config.toml
hidden_size = 704
num_key_value_heads = 11
vocab_size = 13415
hidden_act = "tanh_gelu"
norm_eps = 1e-05
qk_norm = false
bias = "all"
tie_word_embeddings = true
init_std_qkv = 0.0288
init_std_o = 0.0
beta1 = 0.9
warmup_steps = 342
doc_mask = false
train_tokens = 1210000000
Each number is 500 + 25 x the weight over its row's rms, rounded and kept within 0 to 999. Layers, rows and columns count from 0. Numbers have three digits each. The size before them is the row's rms in percent of the matrix's.

# layer 7 attention value, 704x704, rms 0.0227, rows 566-608, columns 512-575
121:492519502478497449500470503459497439533519501526520553541480495531504489520509514526466524451541497486471486486497495491509556516497508492483492498500477465462479500497500508479482505441466526
120:488503537478495497507481533522490524472531493515530466497539536471486476479543469487514514483480457449539509499521480506491521490490533507496533494508519491498526505487527476544510488456483513
122:517477572450468483525521506505527508501496516481479487521488552508540519486503505524492512475471488498492492558495500510520478467498518500451519517483520463477500453460493549505490525480512479
120:476523547485511546485501544500488546492451525495503564502517483505494486497562459505510495464506519510460498508503497511512522500504503496521503514522515505497458521491514493518493555501453498
120:494515552504470480463536473530522541489493499518492534503499485510509470449524500500537530494471478493461474498479524469487488528499494508487552482439471492504503533507488492511478491448522502
120:545494441547504564454502469466529517497524526495522473520498512496521546513546535515525471498450535485506495499450452507508454478487520519477490466504526493475528531508536546508500521463531519
123:560503488518502532469484511516481486453469523464492537555470486496484512468507452512491469485509492461521512506454465483493526495501532463504474503495523483528465501471471529485506520514491515
123:452475504446514563560498544511468469482490515519518499471515486525473492504496483497490492497470528527455529483471462534497473516511543513526522464480496500503484493505489501495528407517484491
123:493501525551469459540491557520525475497513546546495538532463482522451545475526507490490482506451504556507498472532488501503487507497496546528503551539477525490542517487482492439506494498511490
119:521514512533488481544509494514500506507516512518486548507480512503514532437519481468524518481545502501503509516498489502515478484485458465535532483489513532547515481477506566503493468470518507
095:482495570494529479494480478460520507489488513473489469566488514529482502507484542467501476496523510460492504485481483483492543463548455500502468521472557512447500501493526506493529518519480496
098:533481511515489522450500496450513523545559459485492480491510459473498474492496482498505516525476515529482520454471480501523544482492494482557487520541490476515460481513494465471497502515513426
093:515475540524454481511529528505501537488536463540503436529481465524514500493505454511476511494474470489517493482483513463487499511506527508525510522503485549505476532463502484482486506472513512
094:520515487488475518516526503498484484492474496481490524486481490551469498525489455529494470471511482503500482444537508528472523500486492532532515517536470498493487485464455537516515510471504532
092:536516471515457466523480518469519472500524544483521508492485521490481500489461472504498488477489503481525503485530518508533536494531507516469434472495447472514494530556483480503487539473518505
096:457487479488543505514496522482531466478515440481499479463517455484555435506462452508485450498476483436426547518483472507541532485522483505555530495555495439506490518516488433504498463485472462
092:492489507489476529552491498544519521492514494558521471512498504490481503488517482479494519531476459485482470490540527465522446473506501470507498547548475528547486521492492497460538526522463473
096:514491480524506522500511534509498514494532503501523496421484491527483495435524500535490519536493481483550461514475514494489492483485530488527526466534497469495491483554496515471521503490516488
097:527506460455534557478515466493483539515511492477506539485466476504513534490470486458500466480517514451489463473513478504458489448481545520546472476556469502491516502498534514503512488531458532
094:495486528532488496477484480473500484468491528482469485524539526512533472489488494505507521529523486512460492563522473504553536469508489457506485562504486444499521558501575499456484514522504490
086:477491501484480498460474459502532490521471527531484486462492504480501541506527508491514473509483510520498521512502495525502449470495453517460497481480527504513473515465484514466532483458489512
091:517505538486507491498476521465529498493509494529517523568490525553521520511510475521520500491508478527480488500459496521531480506489454474441489537505518491490568517470481492458476562499541543
098:493495486440510477500511537514507512487449491549518475422536518479490479495505509501507439512493495505508537504511497527493523532500486466505533479476507518476476505454466462513502468485509492
094:503496473517503538534497491485497502469495505497519546555487490442475534477496505479487493548512491528516523453473502533472548488527535459463485440474492469537462460521495451511509467565537472
099:483511548544481492515531511514461463514499559463464499457534468466524499513507500496521518483506529539532476536495465460489481448492494513488509526544531511530456495512501493520546512518511463
097:479484471477461501579539526461514480539453476508519511446493475530523513515525481536515506522483509459512497535464481519494526503539526502486498467476502488523480485513492471549522506465501484
096:472498529489559497453482455512481529500527538536527522517541458495467539446504497471518504493532501496507524514495499467463470480476539522513490532511482524447459495513501520475520472523522504
092:472502473481476464521493519491534463499509498532471482533508458496508489510505484495507472476483524502510498493528498549493511513482489489454538503535485499501488467488469475502470493471531552
095:546515505506490489563545511468508479448472507490482499506509502491423463489485509505515496513525521477486576478518501542463525507495499505471517526467502504478539473474511493480506521483520495
093:531435524509509511488501456480510466512521460523531506484515476465467560504498517498503485512511484506529528467473544496514496502515507500492487501511505530577498509477473463521519571524557522
095:499509438472460487526479509502492507495503533528473524502463487503489511455540516520495528449530474520505505487469512479479475518516524465502481461488476507481465539519488487481474489528492497
100:528547520516452487548474537472518526482502544520522497492476542460519547506498497489504493509458491516539480545515501475521454494472515505502462516528503515424527505530533501514473541512518470
098:498500509522465502499466461547491512501479488530522512521484444480436531490479485471506504512436507506501525432552532521526511465514515488504471484497461515522461491496466471513480503486490500
093:494500468505518481536476536454516500482510532465511484513494526484448489487531532553505528491482528506494497473535481515493451552504537507441447512507485457491527499491532518482476497489503512
093:515542489477473506480487516484552504492486534515495500520473501467520510499499519555514511531477553477498459500517529519496492515507500494553503465510515492487482471476453493501490505544543450
096:464482550525492544508499475483524496538498509478507513465501500504525492514482498468510469491514490540503495508502450489462509489506518525468550491489525541514502523492492498470462502488485511
098:497457531514463495531501524499512487496476513477498486509479480501501556519467535488492516483478438535484484448481474471471528506490497518570527520514521469511474529463481485501488505456486487
096:516506489534480506470490474489521491529477509511474569559515509542554517503458535504501490516517489484509476461497479510466504464487530543507512518505488510487514486512520481480525463485470573
095:498447513453464521520516533560512462518474531489499524522516532465520509507496506495512463511517495481490505523524459511497531505476502472538480521485500581505540460475450526537515494547498546
099:471531575496488518517510490513492525508496518544504477519551463482477507543517472487479493489476511520453482512531486532476464491508425500506522539510498492472504565493516485486478523486511490
096:512500500500443457523540532473526509502555498466470543470440476503499532508482528517507519476514491478518506510506505517502532519485520492540504458496500487514497484503525493500465491538514510
095:477499587517518480462550463451471502500487497539500490497496528469482488473508504487484539497518494507471535508510490547525558522504487509483473518446510456506509481481487486491496529523493519
092:476505465497503516491466498510501516499504466470488541512525472494458487503529529521501509510538514498486463496493509492529482486510503482536484489510475517527510514562480496491479513531501477
# layer 7 attention output (transposed), 704x704, rms 0.0285, rows 566-608, columns 512-575
125:486520460480500508458479485493507506512483546542471460481479488472437481520509532512491511535476466537509526532518493478503506490462471524481496501478576493519486529486484478472476476484497498
115:483536435490521483495479507492491479440466554429472513441505520482524534565498510479517480545488539477531499497505482482489540531529491518515481506530504559509523486526508487469497475510489478
125:501491483454528510506489488574515534499556502553484502484471496484481500502505529509475510526506516532459493566512472497556480465492474482504510519493484438476472495489482481485488440526507485
118:515501524472507452489495464523500485495495498520530480502495478482494472500469511512505458519440520511499518469540485510479459507476473551514505540471522509504497488486489527555516470441492521
119:490483491514463455475506509475497462445510472487533510482473495552490515494521454484472424496498494494532476529518461536487459509508543526517503535485507486547529518474480492494507510483527440
121:521477469504537513506473505549505508462549494487496462516491485489504504520492525497498490465475490501505501488516502538485502506487516489494472457473459521514504493524508494469481492475498485
124:517522524450466483496516501492508491508542489538442481524477501510515492499518493512514520546522479493496462525571517531546488534469488483514512462508538472481536463476488484508491489493519480
124:522494507480492510510502484489506475512526536523505485497512493521515517505500514495496487495509573515513472478518511516475503505533493500465503490475468524512496499527488504494515511497520492
122:498502525494467495512524546523535513480434509544444534499481506463527504469445496518483507506483490532492480532519498500495501476513497494507490522481490502484508517510465489520502484488524514
115:507489497500478503521501489486494525537505501467482460504494440538508521499526459490504521543462511519524493519476462473505498480491503481533519482491497502549481459540495485491494518485551497
096:566444528504523497488500487514503490518502509513502500468519510515476520537511518482500513508460532477520504550539507502490482511451519496529494512520492480523509526479482513498463498476526483
097:513495495509517479517505526501483447501514496518511491522469484504467515505523518474479495492489483467542499508524507524487477510512477500471512496466505485504493526533525515529510499492479553
093:477494449537483463486459469526507485512489523451512490478508512495467480502506532497551547483501505469548495506500493487492507512502516522497501518488473487504483493540523529529528504511481502
093:472492506542475508511487502476468474452515483513502537496496512508517472437458514475528568499491540508537521516502502455524482544517502442467518528523506521483467530504515509463492495514486468
092:484525498457506523503480479524481505476542500451502539498530495509467512462506487534573499523508470484512507503487535495454488537501541463501561527508501541472506503481503496519537528511497473
096:471489505489504474492492487540470523552494530531519498512521495482502527485498559537501504507514552503525527444503517542512484472505493533488494499454487500494454511515493474500536535487511512
089:523519512484468471490495492511503516503455542479491497500472534527502449528506505438515497502499483528493515543523519541522524535509465512496532490481509477482499442496557518494424502476522511
093:488469473518477467509475493529534522454505514530487482532523488518491473509513478394530451448469503523521504514518509490501495559495519494459496521519500487492491511478481480554481530533477487
094:497506532485517483525467502474522469529530494487509473470503495465526461499499538550522507475523521547501502501498543495503515489529490493449501484431483492516486503488488507499506520474580402
095:547490464477475519486493509504459487531496496518517546512511495443488520537507529522493513535462548511517525520467469533486491475472498548484484475511488489513510467455493465507501469474510501
085:544537460477537487532535500491516496510489479496504511501474482505482511495508510533507474479502528508511552514496472475450534543458511529512480549460480509498501486521456510496456489501518504
092:508462484572474512479479489549484473491522502484488515481483522544480514497502532506500513524537511520534506509488511480474468493462486508506528469468504494471517521505531518516506505497505498
096:532529465535515485495542483446534495483520453502509509535529518520529510477480525566507483471502505475508493505508503487469525480473503499473465498529501500530497543497527506528496487553485529
094:501525526530500469497478527512488498502522494491524475518510463485474512514505503527454479514443532470542469516500498497521493519509508523547494510526477512496533542516483495520461502475460552
101:534491495518497496483495519509510541462459540500538506510466549529491493546508479510465526518481536516447506478511479551474512505531527469503482499470520472455459473473494521503482527496534524
098:481486497498524497446472514539493533439535516546487449500526487500517486500516500482497496458513510539454496495570528478516501468536486516534467487533520506473509493489472511506515479523482514
097:560491501512483464529476499495484473518485488496501487495494534524520489516506501495524507501520503496545447478513513502496528503492485488508460501483487505524498505490455477550470534468518494
094:479465534516450494525521500520511482458488522478480515490481532502489480499484505445437494510468514521489495473481460451458459528527512511496488493501514537510505501497496505521545540493446473
096:492456523532522507448516515490511484504554459499521480474507518514512516524500467544526478492489493489512465539511478495517476501500516511471493477464521448515488512522513513471493536423527521
093:491505467537495538526474510509523503471482499533539501527528495492507484478521507504474497470451500477492511465555479495515512461540492482516519478484513438519517532474501500494482460464474520
094:509486519497479512491513515534544477504567440495488460494528501529493498492488519503516508506508488496479527501532486434502496513432528517501487527495527499499481468469554522479536520504476457
101:470490470507482475494487470496459485449494524476492491495494491507500482502517520506568473482519436497485508535482509528477525516498495511490555482499508496497474483472547494494489497557501489
101:478542496504504520517489490468487494488494526460511545467522499505560469475470530512528453462470516525492507486531482539489516527520506509476513504451517506491506505476498492486514527511484457
093:497494521478446499482520510538494530514496520530494492506517503502503533494480483481510470482487448489558487523496501509517546409544510464532501515496517469497538514455458536502507502456516475
093:517512484484519451496504489476501486521554471498507501567502442518502482479503480549524478513539462480496521505499520488457502471541480524463497522501479501490534533513559508485542483516516432
098:475533491515523471464493468529499505483504494474497502527497523527480476469520486516543543477508510493484519473462522496525506486487469484513535501497528501523483435482531542519550492466527478
097:505479502512526503493493482519479514504515476532517529494463503482521487461545476482508568510522507483495535535546502484523491541487434462480488536482514512518528506481524465533493487500504526
097:469516562475490490503477489498507519472504509483545500463490504497471502528543438491539526515544479535522519520463529481545504469507524524531502518443514471495496507512481507518536494495513454
096:500525508540536465512483475514456515467555453488529493495454477524471490516535450469503501500532516540493533486499494500482458495434480469484495484474502473540531503478481505509528478523527461
099:516529490512462512487479500533475498470469505486474503494469526516514497522501552526454516424492513481497520536512518488501496542466479477494480468479470475523487429496545484507466540545460504
098:461521526537529518496512480494488471489538461538526509514498500455481514457515472520493477492488491462535521502531474484469471491470500513449469502534516525506534498503471532525524468484491490
095:502533485482513558503501530533468466494499463455510565490543464531455459486508519508513496494482525469509461493495542476525466482519530476488493471511484545505462517527511505498540481473522510
091:512472533492524530512538517465505499499523495509495484528500521526519480475486537485467476545505522499487533472546493511496510480435495498472546506502540498516529520474491492492481460521493464
# layer 7 attention query, 704x704, rms 0.0233, rows 576-639, columns 512-575
097:538435502498491480525456505532495490480492497464501493453494501471516480547500457459472526502536464491495525449481485517529500532525487487513481494539501465498511478548517460504513494508483455
098:509529476496508506517537492518495468526475504470489469467515506503519505512518525475512490511495461490530471519473493544487554527500520457493519490518538471482449525462483488469486535472478525
095:521508466550489556502497504512447476495494483477511506519541493511491495543498520530492504493482503505475509521496575491489492505499500508483535507474512458507528538507474520461448480483506526
094:504539460524532488509497476505463513522485475515550527484507502502504522496507529523524528497491478533495481509496496486468488506462492484484550476514485532487505500479507517457517489537447489
093:486513488516514506524516493502489538524490465512522476499500502503534494531508497501485481559441462477529518525527533503494500476447510475491529482489507506473506528473495522490451534496516491
097:514502495508477482488538473491469463507545455485529505472452469487471499465486487502533492503529502493515457505466516517478453498492438501522532522516452503477488495522471534535495587535505524
102:436506478464503513525461481497475511514487474519536494501494484513530463505502485487514520501496535525446525515452451452567494466514474531485509510521470460516442501546521493512495497479497480
103:506517499522536539498497489464502481517456496482524516490510491500499516544512502502509522509480500511495451498490548481560519486509476477498509531460534511511488481516506506522504499474480529
098:504482456491485560499528513503476525514476474439500531450535496496463501490521523502473483539479487508494469479482555480547473506522496536512515512485511495493527493502466494516439496519499549
095:555487498464492448452467486502523489489492487520542511515506468499532505526531474490488510463510521493514503449516524453510503481516493500495468490491465505538464501533520477562525523531466532
094:486482507496519479517481475513507526500521525444444469476490456495500446493513482459550525466544497504487521501523495491504521520467518500483512517484532451486476488475494535516496501476524499
089:525538560496487524474474504457517521557472520456516481489482521512516502496496543539492472501479507505510470490534491512502479459488536491545525530533498517521511478557528507487474527513516531
100:507523496531494503475520510529492508486522466462490499504475471475483561525480487538524521461514485475504502491461520531503480486487448504532530489507517548508502477517501538490521511499525502
098:522523537498462475513557485499551493499500481504513533536485498508522460490512537513465499506486545514515414520509555511442512524492491553513511533497482445528497479457458491478537517520529513
097:493492506544440495534499543495496507479470487535544532521514491499494491514512478526496492543478515489509536502492502535497460490460492513482496469474515484488456493524543492500481523482534526
098:470504517505497478517505484505523473483471561493494505500498480493460523483487490506484534495486474513505475487478536457523490479504480467501488531476509454452484434483453483530463515436499520
099:499515487531469501493502447511511532484488527574491470551477518478491498514514485480515489508519471508527487506463509484495501529509501508526506517508519472519494524498476480471532475503542505
094:481523552519476489503527507464493495515443513520551517496504492495461485499542504469530489492505470490539500506439496522465518508488503481493507516502500453511497521495501509483506504554501483
099:475488526531502524491542501496508514512446503491503506529507520511487524493485512534479471540476479484546500522522505465501456465458517500465478500526504455483546523479491527511499487513447538
095:444475519485487487495514459511511513466463448505555472499538474512493481488521548504521508463512530468517542531495515496505482519475506523522521514445508491451489540486518536462515486465507423
097:499452529505471508510480507540540500512488498468502554495516456450497459492477461506471512476471508495475525479477528514503495509527507526503518535509526476532434477480499519499485485515496503
097:489523531514487468509465486499510489536513512511530526461486486536573497541494501501531474515475491535500524491505500485543498549497525497503467493490476528507526512497488494481472531413489511
100:495534500536493539562529533495521542477502476482505538536441483506482493520457488476536535470476478506501494518503489494507533432489538506473493522508500529463473510520521532499532490486509485
094:456463513514488494485533483514479485528500514491511532510507467510525466485524500473520500473492498487523486479484460501509500545524488501474532490545499473500519502476512519450526475450499467
097:494463481511538518501518472513450490535491471500528464478520485536498529450503500483526493480484503486566510479469468550490488490509560509521505497497516488515548459500512489528486482539484461
095:535484481485479514543515502537495542516506535499485488491514498499496462492483511565534527532477497490529500483500500503492546521458487472476514508466492501510485490449492498493470505494493525
100:500473504483509500479545491508536542493492513526513543514514498525500509521495522527500524541462544472512474477481466484511520462478513488504512498512462516527496499503507523534495556451490495
097:468488493507504479482521520543474490518527458489500503503491488524482532503478486496525483482483480498488505500507451501491523516494470513536478513517481477521479488538504498522489519489496500
099:495479495485503496499486510527477465498476527523526491444472492511524508505493525531544511500479504545542522482537500442484507494501507531491468448494537503529517487448486478520559516509503450
094:503501469526530524513553529501515497530479458497518507540491523542458512496442527470488487490507448472518520489472489485491495536466500493481499498499522565478477525496482481499510493476442495
095:467462494509531524514524533476497531524444483503522507499531484520481523508492480467479500485459439523518508493501495505485542550487541529506542482540538496525493477474503486464518500469453495
098:531463530512503522538536470486517500502506475489487455523496489510499505531504513508468460517499521465467531499498526514552458505518517520465472446489500512495493444488493497499521502502513477
096:484456487528455498524477515484496516535504509521521512472511525495520518492489482528497501551476548479463503531475508487497504594467516492440524517489476485496490499486482518508483493488497521
090:488513489509480504539561527498492487472498504518537566488524531530507511534522544540595549506510455513495522480527526513492539513467519464454500515485498518541543490463505469492454515486515516
097:472470494504481487504532434518514477503520507506512464563517550493471513470463521479521496547533500494489477499523523511513502501469518490501460488502487491504499528527487546491519517534464507
098:526474479477522484515502501504491494513458491529508447505470488500501551513522475519510514530502499499515521515505515479496502464492553473515497498496508535496494515539496479540514483530499510
098:510509502533514482539510533458489481508469517470516517508508476488480477533493498447475451539514491496493472500464459487497466512484509518506556511486491507467484501477486470488512482508504537
096:485458481447541531506479509514478480525491538471522491503539501508525483490522489472496459516491470542514490540495560485488494515488495456461535482507521499514506549476516520484432508437531525
100:522449484496498489528530477530477485493445506540523515496509489515481484517472528546505526480482514515495494460480487544492463571550466476498444486515480514518502502511478494500555477497485524
093:506506505479524520501542499555494495492504490511529539461484515480536499513548493521518498468481492509527511485466576501466467465462527497491495501512525528474486528520510567470462518498531495
096:506499538507486538469520498464484511510470538472465517524506521514498513538530474522465511479490502494489503485475522492489460534496477531467494434471474459526519490510529487525481500520453509
094:500524492472504459456475479468545482496490501513503504518506482492533501496487505486496518473493492499524505494491505546477510516493486450513497463487494518503522518501528489451511478554558522
095:488510464495531505503459518498531491495479519557486514494517545492477479459500517512544514492500524510464526551460518484475500491508491498451501488550493475482518485450491529542484493492473523
097:511517490491479484507514487495516506523520491491488458521489511487581466530502510500520514460489540531516516478497513523514495516441539498451573543497536511492500514520503511491508531519534538
098:512422503457487484476452530501528498484509508511497523495520525506510492466499510500454516448501460481524481466470511516479489506499530561517489482453499466501503493470487509457527531544508489
098:534471453495503502493506500476486462501523504507566529497500487493515499532469492522516483524496502457491490507469470499491485474464559513514478509492468501506515501463488510537494520452491450
099:496518536516494541517503450518505545554520523539490517468538468458516534484490529500537521512473503524540495483427480502482476443459514515474483508485482509522500509471508543475477537553535493
099:514447493500440526518556496516484476519511546489529488547512493521497499518510469515473454523500534502484524472507487524473531533496507500507544523487518486524475506482448509473493481505488498
096:501510512519512489516517482504528560504493524491507515549512479500493491515450451489502475453472492491533480482506493480495547523499536495530492488528509544524503459477566485468517520520485541
096:481486466474461475485497506493544463528557511541493485499529569528545505504517516516533481496480481500466514491491508486505515466502511480528516479491451497508495438449519466499514454483490504
095:541529494478488461494499493468527495466497488488532446498496486477487532511529525502485494496502505516486491497484451476499511504498537513491497487467504542493487507518473530482466513554524509
098:545458495464512522525493528491505474532535481464493485495487502511518515535504532539492516533495516491512497492523500513507533507483494559493473498517514504507566479449503514471523498433499522
094:515522507511476451514532527505510471497532476510526529566519511506510504510478524494490484500532551491478522457547526484469553517478487458535489503495484471494481520502493465526495513497513495
099:492458491476507526469524493526520520484529515506514509478489507509475493497540528475482518492505495479487529473504499466492486522491488498525510480507533508487468523522516520494484518496516463
098:488490469454487465471456483479472500502514551483514505506505499475501475484510476539482509517503541466501496527473541483484505491536512497493483477475488522544508476510502480537547523514510525
095:519483514458486497512469540498479467528420513496537485518499496505498518527536497532499455494510513492491499484494517445545528521524562514517522524483507494510471549518467513497519511530502547
096:491555535528503474527530472518498507487510477469525444496494479527460516446460501538512522462521495479516505505526475505482510485531466482493534530486498534464489503533468539521516522500510552
093:502502483451496518478499477514489487456500504526532520504478505497475492523494476519492460521482515498462515512514489486498484518535482501497468488505522492495470517502503448518495492512494520
096:494508442527480536471491493489528550496527501545494480516528502504507495468451501491538494505511501455493505485512510507482470493483445481481519520488453480483512472514502507487489483491540471
104:494487493489509544505514479515495535496505467493523469498479516524498510483476492496509483499500475462519486501465510475506506524503486490464529515519448445458474529519491497532487519521488519
093:467498518511541466469517488501502488495427484517518508537442503473444524503482500517470536497484498480468458497514483476503511567535513538514516495523516499497474500492501477458511506516528481
098:479493505488563483489531523489498479497527534472452481472477480509476510535519481465506553470526520469491450491528505502463496513543509469532499514449472451506518498497498517480542497513537486
090:472516507515517501475458475504492490507483507499441480521506504474502467403529552476551491495489550466522474513486520523524505492484517490504459502502488502481535481528490493515481479502544515
097:554525500500493504538477569478509483487500499482525481459529527502466485489530465487520517525522520534516519481527437501498496481488538490508469507531507482515550524519498504464499490480498502
# layer 7 attention key, 704x704, rms 0.0228, rows 576-639, columns 512-575
094:483469525527505519488503468462536485480499502494473504485497526483516501501568515428502540490527442488508506491458506537518464499474488508494514517538487478500501491492511482508524503517463488
098:479509489477524546465501519477543473479489493505506452515519494463498502493533536475483536493516523478552448509516504556555529497501484500531507487517525513529481496443490501479500490516475538
099:430477495495474510472507513522535500514474517470519495519520509496534480521510467479456491499508463488488502514496495451510529533458431517510513505521481501477517527484467498517465460508490522
093:452471490474513492476561508493498505519482502467502475509477513536493520525512491509492520502498476467506504514507490491497505473522528490468503516538504541517501486504487526473517482484476470
090:446512509491495482500471496490522523502540471476476496509498488503531504497518507518536547514511496538502489517496492488502529501513483504493484518485530471497522510506519528480436497514519460
096:487473502494472459494514490496477510538541533489527490495439519489472475483474500492441487488468528542471453484494513512519458480503494509495542501490466508487514528496513470528529463532468467
098:499484516466525488494496525481526504533500480483526501507528505515545457496505509473497544493484473505490539469481480471528478506522507429488499491480441491505484492549488505501488473505531507
100:506515475555511510524520538489497538523511511507533499483478531457492449493451472558507493545482525505557554499458514488514468524529476478515526513519489498491545493507514506504516492472443500
098:473500543475479537520500486506511483542494506475504469468517505488529469500490506453455534505449517492465462504480503480499490521494522518531497551468528505501521487431470538526488438460499530
094:491489500483502520494492503515519520492519490497530497516468489507481501531499479490507498435494502516503519491536506491538507504476483489491503487474503519545510502540485423507454490502441522
095:493499490530531497494495471459483482512487499480492491518488512467499502505511518521466472517464511518487489535497505490521517514459497467470548504472506481491460451489483487545525471502537483
091:474513514515501556472528517481522500527518534461547475504464515516489533490513518511497475505468533503510488545488553487498521452477467455504492482509479477522514458553520486498483496503473487
096:519502525508534475490485481495471520480494517490530462489480466506484499501504455523480510499466529479476506499493517487503474513451487538508562496443524528480478480492517523482494485512514535
094:476522488458488515528546489522528474511495503437509488516496556515494517494480504490498471506460521563515475508542507512483422480472505516534473497521524512499488554499455485497533520534533478
096:462467507498456470481460494525486485472460482512514508494479459509503498513494481515471446519513511473517471497510510554479528507527478509500493547483517480496418480480541476500528470513510574
096:490551493544538488535518519501523538473470487496496523498526533474445508528481508488520537507476450498483513522492503507451534476478485479541488471487526465460494507498477488520500516484500489
098:501498463503488484468477521485515506502475504498457519493528513509496455496529493560507483493497457489527487510497512477524510542522484513475475497479533548512511465494479501507519497488548492
090:498510486509483521461482523473502531513490496495514532500483513480474504512518481461526526474480501532510519439493510518479505512543525517490487491496499480528491533492525536478511479510502467
100:521544485515483516506489531513531482500448505482473498495553508505520525516519469487508498507517498530497502467463503478514590498482515488539486469527507493493537460505455500505519470520470471
097:450514500490448516490471511465499469466488485520503490466517492488501494518512489524547568461495504475544529497509477508487532525473489538489461509481478537490468494492492535495456533505531427
094:531492512482489469485472522510525466514486478459517544519546505488469444557522443510519563486508503519479553496510494485525494502541502476505508522504512453524462468497483516469523476463497498
096:447546500482506501487480479520457445530479448528490503457506515487507498516501531477537496484496462492477497516488482523512499503487505505528516474507515526489557528505485509506447473448518522
097:450530507510489557488517486502508492448474484491507509499502479517506505501523485544492489438535477491490472476484519528467548495466506465495492453521535515502495487502539492486464465535520487
095:456502467520518512490501506466508492554481478490463489502508489496480518504515472498465535514509492471536511505503469523522494515510507539493550500550485469467488536474493518496490464478490486
098:478502487508517549520532534482483452516546498528471493497489462489519504508515512491484533492515522482490517495501462510494492495523543524496532520504503483495514498471507507499525490509497514
096:489531423469484553500487498522486511497494480471457525511531479529530509525491530538509536478481516480472503516516510517517499481456520510492568489470484472502529456463479506506492475536515500
101:507523483479475541527492503528512485478515528512500516488517452494503522524504496538521537490503499530545447506504510493504506494461559492470501478457532525478510510448533496500501522457504490
096:494510495489518508467460552454483522517484471473522524535489522530509524475523518526522502522462463516480517491535505479508505473467521448527471493528504485562497452521482471478495484495448476
097:477502504526473522546501490497503561443481483488505522505528506499518530481465491492492508505500477499507542483464503433515484499572508524536491440507472511522520487545508497506500486519525463
095:510501516513465498458518481523544510498534513515516466504499494484554484486498497472433509502463490508510516465486496448509499504521472509503496488533528524524498471537500499486506514504462454
094:481542469508518504500500479494537498472512504530481502501494511496499486497443494490494523464509459494533493493515483461475523551516507458474485508488529486544498511501495550474486499521487483
096:513480508504480500556487485462529479514539500519501455509523506499500489511477500510471513521457514505471532478538499513504456490516506521524513532498482552510523488461492489502547523458483481
096:503530525497488477520520527534509531507455486469546537501466532475472499481447474528530493462502479492524523499465442511500510536478486529498537472482511510486504527487491510530521490497473472
089:521498498496508535501501476527515519479504515515500530483507512486516475489509507501461495503477503507502435493512488487510478466522484472476486508503481490527497493518548501473515482519502488
098:473459499539444532499450490534508525530491546506512504501548510499458487482456505467489497502464536549507486520500449492482492556507492505515449490500447469521486521508500517504508518519455467
095:505485501507443493476521477528520507455439466531483521530528529509462531513478445493501502517488513478518507487488467496509508505478524510493542533534555522516511517506537521517510519509503529
096:485510504527518464537479482505529522473510512536509442480502513452500495505521445487496510513537490491474484480503482468524474492499498492492527524486554539468522498476495497496547489523522489
095:440495515496504463494472505548471513529486508487521507511503500523538544481489498482461506511495490530522488490483495481506501506513473483541482441509497526511509479514462537466419486491525551
097:494510463474496536516480483520549473485528489492517502517515490540482513526482522497509545493511483492506493475484506500493512507529503487538466533504495560519483515521489546508474482514484518
095:517517497539497509479511493491529450472513538502521486490458497518509509529491469508452532518480488506523516505497486501471479473508501512469490483478522487495483520470481562496470470514467490
096:503499502506492516508514468532457494487513540508502466495505472538544497499526506497480444552512508483450490514521514474502494501470478537522515488516470437486485526485546504535524478498465547
094:535471486517521539476510499460501452510479506515486490529500511518482505498439508507499527526521526481577488514524481527502512520479520493499501478511480507534511529509502481482501498518537504
097:530527504499509493515475503508538513479474485538518492482517505520507476480505505514543485426522479528519517543484476516524512488482526471501517522530535466533525488473475492494506509537479514
096:506519502492513508500480488541538512505502466491463501522491493501483522498499512509518511449512524499474496531544501494509498497423526524465530508453494554562514505445467518488452464554534470
096:490482476520512522489481532532496492523564512543483513521493510469514500509494509498494517494520489506486530435463525531470496512490533516473543508492529459517514503436502512499489537543488501
094:529480503501461469471454519515516512501526516528538519453509484475521488501481497506494511526492492493465500485506449507502500457510537462527467540486478486493516469472497465506525510446480480
099:535508500487465500481520504502458493546497522515548508472515456529512505490496500468489500488490482542556535507451471499497485450447501529509537489501490472489542545508526513508544513532498496
096:492491504487482501513510489503524471545514542463532491522510464487468517528487471496501461462508491522483522506481475492467501537500542542453514503478517496512487535484536550489523470543518520
095:515522476481536524509569470475532513468510507516465499500500534498543524500486489468474481442497520508466463552506524488511513502468486472471480479469490522478494471544541498506523512528491491
095:531465510525490545492503500515496504496496544517557470497535506545500457509485501526534492527464492485493523518480472514495503520545509512500478508475514501494504479474507449498500517509534519
091:496460502521499507548536484495504507473520493510520496484501465547537475509539475486499499526496487480457461513494460521485517480483468490509503506519477518476512539473462519493522534536504497
095:541497496470509552520516510496514513494499478459487462498466539502459532511526520502491507539490516526550491512509498504551550488467414553492490495512447497506495488497477530482489508490510502
094:496490542550532508465528525458504484509502504498516542537532553506491503479474511493511495483525514491551479530515467502500531497503517472470522494521501497510476509528521518516527503476459514
096:462493528470464524475525548505516465490534453496522499548514496507456478534449447497524527506463510504540497509518514509479519516484527533500482553505518527479486522498507508452468496491517464
097:511510490493504499514534496484510495493487524548540515479502510507510480482495501510481492515499488487514513481489515470488514492556468466480472523512492513485501480518495469493553474526521529
095:540512510457504524510499534488496506503500469512544471463501502473489515494506504457529462491517488471515497501518535472467496504548558481490452518477476520517521498512440507540477479522509530
097:524547477509503468533479522512494523487502502514520462489518490548462522510527525506496532518515529494540465495518530535473473495502514478500465481480486512477513488550491542505513504541489505
094:512498481506525534527472510473538486461540537516521488495512462492508509500512481523493476534499524497500495497507442499509443498504508487546507495535481464506428474490495500508500469520532490
093:491486451549471481498495510467509512511489471544453520472487484481509497524490521584504530473498497523458538474507492494510497494500460495487496460491523500467437514507505514473478498495535448
101:495487492470497543459481494516551522505491467496549485463496482455514491468495494511462457524497481486514524504491526456481479526448508539490493487505482508480449500512498490424499516492514475
094:492497502479519498498481475512492557506473514514502503498463467489479528529435502512469475500503467482483485447480477489506488556547489506500474513483478517501506511500527548525532519489511492
097:503504425512541519546518473507484485480479543514491465495487474502502510494426529528541511558518520475483477488533490474491475529509454490516509531512510482496499494524515509499530523498507506
093:500471486523482490537502506479484504519523565528517475499502468496560480481560507500456502517491535469544461487487491506481480498465519487497474528519453470528534464498520524578517491505468519
095:496497483516486503503472516503495510499495515471471484503493502471523545527507518462490510529506504477523510528485485507499449464486484470496510480511497496473540499503506517490478502463505487